Part of a small language model's weights.
Size: 10 layers, width 224, 4 heads of 64, MLP 896 GELU, vocabulary 586, 6.71M parameters.
Training: 156M tokens, 2373 steps.
Each number is 500 + 40 x the weight over its row's rms, rounded and kept within 0 to 999. Layers, rows and columns count from 0. Numbers have three digits each. The size before them is the row's rms in percent of the matrix's.

# k: layer 6 attention key, 256x224, rms 0.123, rows 220-247, columns 112-223
# q: layer 6 attention query, 256x224, rms 0.12, rows 221-248, columns 112-223
k220 112:578462477511456542461488491512467486472546587441438480500490486489527437514497542482448467493507478468492567534499433516511511495494466516481462507549474491523476513496532413542520584529563535416519528497566505514511512440525518432517455514445449467620624516481478524442426464499478504490537482515481478504547457437486423511535551497569
q221 111:480499553554477518469453502504535504443526457528527506513455413537541494519502482490446490526505551482547479479542424471517484464460540436420476509482440471418576545565515454512552561491538447551512465427487479501504491540553486505480484467481523478463545443512486517478502507454517512470539541425459468479486493466487495487417423471421
k221 119:447563536541447480487569498494432577492514479441475515495452455521469463533572501463500539524485540485556540460517501458484506510493546471483477435508399474485498460430559461467483525449556451567458482517469479548462442516458489525526481460492497557466532444497559479489468519463573480446475547507453506533504576508475443427499488503450
q222 113:490518558526485485508563518504524496506479462508507542477538496466480528512608466488522493497522528429432477485619587536468502499424454473460485461501468497544490545426485487459477489499451468559452445564476521507472443511441554390407537466530457456506576511536471515492439505538545476523458532551438485507502488486491480527502503392548
k222 118:419473523494546509503562537509493401527513490519501512417501513400581497480523457452490546476570505523420488485519597543580485512541517434491482544540461510439487487408440461486529421576528453500517507547490506599498519458494518496399454539518473563482524594529460517473477518556543437513425511561492502508521461476496487539526538398573
q223 107:468430523494457553486482457551495502546527581454461523493508463498543526479438514433459515467533522515466409552526508480479494452489494442480572519565449482443525498499485505545512560463551497492533514467485501496530435478440512483387517551532499536472501464501529443533523419503536471543442527494590515468472513555519457528537478511542
k223 117:502442555511552535479471482525540517472570567461424525511452519518522463518445512436487405484508578539496519485494465450561456465487513490523540492557468524435456484445421472488491498480548432466490511469521392549538464499479484456526499501453532471468464434531499527526448497494467527518558455494467552421542519553487517462391494498519
q224 112:576450459519569483499496571531487487479497508507524508487522489489471478529595474554508449505507448506467538525457564413532515550493465496438437512480512543535542499500471503454496504468477555476482506476469500455488517578571491495459546515533425462484472473597503448533464499510488469481518456534512446490415494551475483510479459482503
k224 122:553501495496487522504476531504485474492505518474444506497466469497505433444492419579503418472506486507444552536435497485507520529485511532439465533497567454470497525516494537447495401472517513451494432462497542466522505517527512442516549531439530495465455457511526502500566539508549523435553485565467499554520517499416537429472453476455
q225 115:490473509485503520492452533595449439491541532510505478520500498539409507561443556434495396486475515492477458439496522520440442560516544498458466494468549513555567489504516478513470448498476440445392524561505572497495522485512566523587528437454425457513536560517563538497487460507524549552536481597506518455482521520479411451550474497515
k225 120:539495493492440452491526587493375420528509543467512484496434571513490473526507515383473480464493511522510539495465549536434520489524572503508476470464590463526494503550526520485529595539505437515468490480541521517507459539485551449480532513521399461551547465473554527499562460539522450502496447451513529511479482543469482507519514512514
q226 114:514543429487540539517551485493526546496531507513500549457555441474529548529532483505534602495478510516495476534395476513438487490395508575498483485514455525524528514459486470489455550464455541515486526501596489479513480514513534533508398472456503489506573436503458571471582473531529436498469466507442561444557455479529459502546457524474
k226 120:539510437471538503450534492507498535607546541494541486465502508474548509455519507489452488531542470461508441538527507479412405407440510473448510432510515492487527554507411558534526500449499500542534467455544557493409442517440489503507525485446499561461434492478468489418455519501499428537505417474464526444563457534489540446448523470507
q227 109:451534480492443559485483489522494547512479475495516507558534532509483477565513454419519477517560484495469546480508486499601481621509512486567514517432503468548556486482503532411435549513515496498553475547495446484484405425500594495508572504544516494494462415532519509502495524602499505458499492505497557502504498500514485454449504518531
k227 117:517487414447455486470484484520437482443506496438650558460454556470547491569513453410517528517544394524451497527493460545454492514507496478603526522444537497548451484512534484491490489459465466554544489535512443449529492493570481446501558497449492494477455486492515559527491524539493440451559523548479482445564538498468525478562548463495
q228 111:449517598470487583485511485512551533480476524509542517584545387548516519541521503425523466617464490528480526502539393469459532511576589443524481502500483480506531489461497516501477463505502468459543558467517520507531540499513521580464492488595462443614560548541468501481544474517511521497506471507537526499510479518498556521465577570519
k228 117:533548555452489484510468471516553548460448516496476482548444490531498460505496556452478418540484415499448533595524462484474521514482543438502465538453508527561502551475463505541484476502505452511507506574492467525492503459570540483446489468497482536502585516477526419493489415500496561525448496517465442495515453503482481481540500549483
q229 114:593497467480503507455541570464475458498499495464485453497456554512473441484497478510524491465505504418509433576526481475459508475558476512479494482506420515514549482461527446528485546455497579542564506449481461474447523483493527515522493466517542384483524523458488460479514535520550564513530475561570547553475472541567504447456474480543
k229 120:500499441479451378465485467511483519476511525468439409525468561525383449414492546408509413500459499490538466449522456463508440557526503512496478486433443467487465524455545530509557501432463405515494512495506452555495449424554512481529453466497473487476541558504529538521520519469489553545529473564548546449503474483581505531445524431474
q230 109:445448429503530553515563466487466471448431500455568468510454466515477469486483499562458471516551527500520521461465547524559514468470539500486621557509468525503522459511533500469534514495544529436582501458526484506568513478509594443484438475488445492451513507557502531522494465520505493527560550557520558564576507550484496487459463482515
k230 115:395514471515516484519511443503526501489436514460500474501494513481461522537492558593478515478502462515523511517428439560515516506514545482522574559507476446535453498502507490490533518508457518534551520487560440507533485573465520521531478585564447458475595528526472557466520566572522525543519507556469519539486556492456562490406471506515
q231 114:536472471534477487498535390493560545496569440515527522566506507501515519513512509542430559478578539457519492482471485465452462497542508502445462462476558473459510464441494480516501564508491562455527575470532558504555439508476473475589548522511528546490496488554506507436493510545521473540499533512437541473472453530521518440507499537455
k231 121:511472490508461539563489474549514527471546471544549520527475559507537483525551496499551480488499529474472511518481531497408500501581476479492441503527499569440528437503537493463490477448479553474459498522529513406525417499533494505471461532497515580488484429537532539551525502540477401460472521487465481425412586497539518539434492474460
q232 115:519526449420459517496512509505452504478505536480475565506498504497464488480491482511487552541526512450454511467472482518550451520460518391506495476488552523510506463555461525461562439564429367613475497524493508468554489492519453546451454563479521450482534488529526485517509508466494569494533507519430528484551467482537557503475529512581
k232 122:515487516468486545486535520530553483491494553407468571528500502456489484481455514470511516495556499447429463498517465581494551522493525529494478452476573493541456496499545415476542482503448520557532471491393491518536532428513468547460511496523516524500520517485551478532490482472509533427529511493439482484542468533506489557490475581529
q233 112:491533455488472449501514500487510519449538499571489507433461510540484531492457482533510471517516498491497541489535488448541466515511602565552530530487409494480495515523467511554483568492499495560482468534488508481508569485461511434456476523540520490511648426582491480520524511499527526537541529510605500535480589533473513452531491458587
k233 119:451524439455529458435543463532501504509523555506526482466477551493470519539498474526480513514454492537424527465506546496517395517483481499518500565482434488495508539486511424611554458514455446537474524508520532520417506563515502449469464557518586416553618434558539468475463477534505501538544526489576539494551548436484510555508569479511
q234 107:509484476509475549478510513531491500522521574447466475505486518489583472470519492480510441424504541530559576495395456490522535436516458493465609568474475483462554503483538491504496489496484406489469525472456544426522492567474519558479533449503447507444490514531459431537479586524531486557540493469478529486537581510483453478566452499449
k234 114:520509532537537466506514473470495549528540514450495472517515437535578498489532503555487513502482543508552545441454481415518550455526492510531428495492461479433501491560522469573460466453497437455526564475435552492563475472453475535452440481568443558472528466493554489563556560553531495500543473462490517413569448514503523530530523482473
q235 117:517584552542552470559492450488545436475490553548520587528537490480431561472522555533433518511453516565454439552486481517529564462508488537458551446431411467466506487503423510437475497505528504456466480525548506484509469445593493460451560396503484521475518483543464509518520450468491478477532490505411510460511475437461487479483509492531
k235 124:541588512511458494545508487512509495515484537519445562535437506496504567468516518479517522544428500533476497535501429556520551480494481514473528478488465586493512527494432522524528516449515478539538451549459541489558508470522413481458481478506439508479512476583462475490559432524510517474544502536455490505573526486435523504514488460472
q236 109:479484476521465440496482505564546485517586468461496496477455410593426498525527434448493424470477490631453555479476437503536535515541514536480543521449508471506538473426520432418490498558545518526462452536471545452516552493584440521546482576477597480500503478459451487468475497537517504450534587469443502569459535511505559443474498484526
k236 116:497500460498487464473429517489485487416545492528518471469454477489438503546549446472531425527452436565455534461462474487435499548517576515464482517530507457467499506466649500592494480555605489452441437496423510496494492429486447552519569503498515484486511527522455490478531505503523521453515430499540500530491546572521592510454483507533
q237 114:478465534552521576505479551443501516459506485613539507417538552448431467554435497555562485554452473559468500518491509505513527490458492494538470418500444518475581528533537440481512508553475511497471504482456479513516495531443461587521522470523506561507514567436534475499438463586549488551408525512451481508445511596454522481554524506473
k237 119:449535466523501478425501565487521527407518518530547510392474542493489512455475556446479515490482532532481528502481449517447500461503470518465444423553496571509505548534513528456513518573500486479476432446477510492532510569480513529535455501498509559433520534486555435490517399550513539543427458507419519537478575477464514456530568519413
q238 111:469512541518455451482510488555510491356494483504505537447497513535473503467481506533466492437522538585450504463441434487489442476516452464503461522567445462482472500535509494459471502495527482417540553525540512510474419521509465460515605474510456503514468489547533534466483516451546560463545431406531459562508540513419553563482572475520
k238 114:476498518541448513498522474501549473465487483442526494546478489624489522508476438467587429484487519539481442529492500556444540461507471475480497479500499441533479489561569466477521455582508445524480532510476512435461443497580557452513538499431485495418490540472562532514468493489543535562520472456570442463494542508484459503507510480535
q239 110:507507569485486601450408434497501465551452446507503507555490475532488468522581553564520516465509580527504528467484561525500459494466500427518458503432465518484484458558476406476457547430454508509455428458559497504522442543470574528493460486419432468503450424451547578487500481489435561466532462460472516518477453485524466445525500447540
k239 114:551509514515478531473463413444476412509497441496527491437475553520516531492526467456540484477490505542477447486495472506439526456458405519508534454478551510545466449483522452460465477490543476517438531476572499490527546488522504548461470496484489522469496402493499528550622477528528475499528514545468540504548527491555509452558518500526
q240 109:461456533497526503528524487533411462422503490519404505536536474540570543492506497509510460495589536435546507514469474504489521472542441475481489479454456471455441550526426464460463470445475464482486522466550479427495537485538500501442503455453451476529456474426504493529494483529536561497502564530427491435481477532487514511476472426465
k240 114:519524508497512482494550416474468492438480494513479523564428455519525565518471413478515526543489518448530475502466458394489517540562393546505480459528536456453539476472462456474506547508444474480496485466459515533528450524493581494526480499471442484543559451516484564465538526529543591455483537500463501447537508538440580434514503475517
q241 107:505513557427477467486528506481469490506503556510483571495521627481448470524507503490469492489436483459512448515524567503457420445497513477500459413535469497459537458480490468545405432543402576518596468490469515518509499476493522489516499547542469502492506475516418527452521491406445468510539540430497467511523471495476497587489572457486
k241 116:451550521426464456515627460413504521496567531531475553479535547429499549518469612475489477476551566464483465458414483441466436527396517477469470450527540541481471513470514519463489419465465570487546504506455504496582532451510539539561521522453472454537519493478447477493534507484505517513470545484511431540535463552551526514454439500501
q242 106:528494544493477450548476465519488453463470574563506479524499507533504485495476488478484541539508488419448538486431538589511547548473439417551493512567474467508528454422461526531449558487497459528464555468557475476503500528536466530513404581526512539475480551463549502484518500489547493485551551501492515525403471433430490501498465520480
k242 115:545499495529527524509511542449451559521435584487468423542489512490472529471475443462540514530513476448468565534482480553453559486477477472506427536508543511505584557477545496559508462565491496517484551439513543462549559553525491493569411583504514524430575522425486559480442498506423523484523549488464488492546514487448548507578539479562
q243 118:486479484481509480504491487489469536490524447513539513533526572436491512558443535455483573528416551493537469519479492523481505536512548509514453514495530453473530506487517438496458449554491470431502448440477517434557524556551522433467492582503462465494522558474511447586532556487477561565412503589438492490526521510494469548432555518527
k243 121:445509555505492482579482445462480516565547469500509457495503480461488470513471541469456570542481534515482446559521461537459444538509547493542509517512531523454567578534499461481406445515562587444487484461475489542502447496572510461484472548502443458545467484486526440553498524588465468573486456568483577588523450502454449501471520559461
q244 110:518533547510520530559555514526489461488540436513535553477470458485444464483519516521488503450526505448546509515547546417531542525598475442538419471483561540565502438518456518457545573489480524457556532458532433518533500530479449506627462497407520485510541525484445473508464512454508500523603551526497536518524456456515457543429564474503
k244 112:460522524455473483508502429513568457514510461455519546506432442549437470529544516480494498447481544506559476610435487480498493522557468441489492424527613550551457461504570493506570496421456548497581532442457462480490477537525453525557456473488553540513494547512447479550482461464445498499510533551461496484484497515516410574496539503475
q245 113:524528477510525550539498506508458478515458545555418425485490460516453487520557561437472509486431497523526476482483574480522489532514507505519438527472491597480520529505492433532516507517527466454551511569532512487463470476440501494541498516480495446449501466461598525464442444494425512555467496475529486495482523500452480506505537517596
k245 123:497427461559473469519518505518471456491535475490501512497492501503543571564553555564519461468463511498495431546486484505459460502468591489527485564488519550464485473486538498492498471520493482465488489458498484494507545429447516441517522486493521473476479457466530447482470465510487448474483494420523588429500508550426476482509533479596
q246 116:518529492485496556476433470499541451528557491448449493492515486471422501456477526495513433489512514429528503501417453453495432589428482512467502456496435515433464466475544473498407491451483447511554567452502568416509541474501466499479484496520479497468516537544459452497509498547486589398377496512501459488484512524452484508526567532470
k246 123:488498481498523555477446476583438428524516477528512551509477513500405520520490477517554506577538504490470510517485409451485491476443485500541445487504423545503541463518537528516490500494468459532511598512540561520499520502533514510567535477474525543522496517504481507542487508496518608533492520423415505424533559530502492498421510592450
q247 114:486423435548582466463459500539517463538503606541501521531528449508440538467554526539488452555489499568609569554514456505555473508510532449548449489525528454543519566502480439467485505539497482548495621471479485476527411439497519501541455560511535544523527556561531512493549517542516510471500456523517491516471495472510440543477526431511
k247 118:483490461503508464529432515514536549494489563522503515594476514532521520440458482560539482495512492547528530512498497488537542555443453493566544561571629495523434512492535483504484526535493577514549531454486434515532449496467531487482482496516462477522525487467537549564510502522514458468489522454463474560439472455451443478467576487460
q248 107:463517533490484472506456486529426495443493439461480507519534481410526490513497464467487542574520524549496531509431588517548551551477526480494556469505488544436479524548538474427494465462479502537501521476523488471447489580520539520531549485440522503445525479461480527492507497460474479548578535536531557470442525500485582481467484552509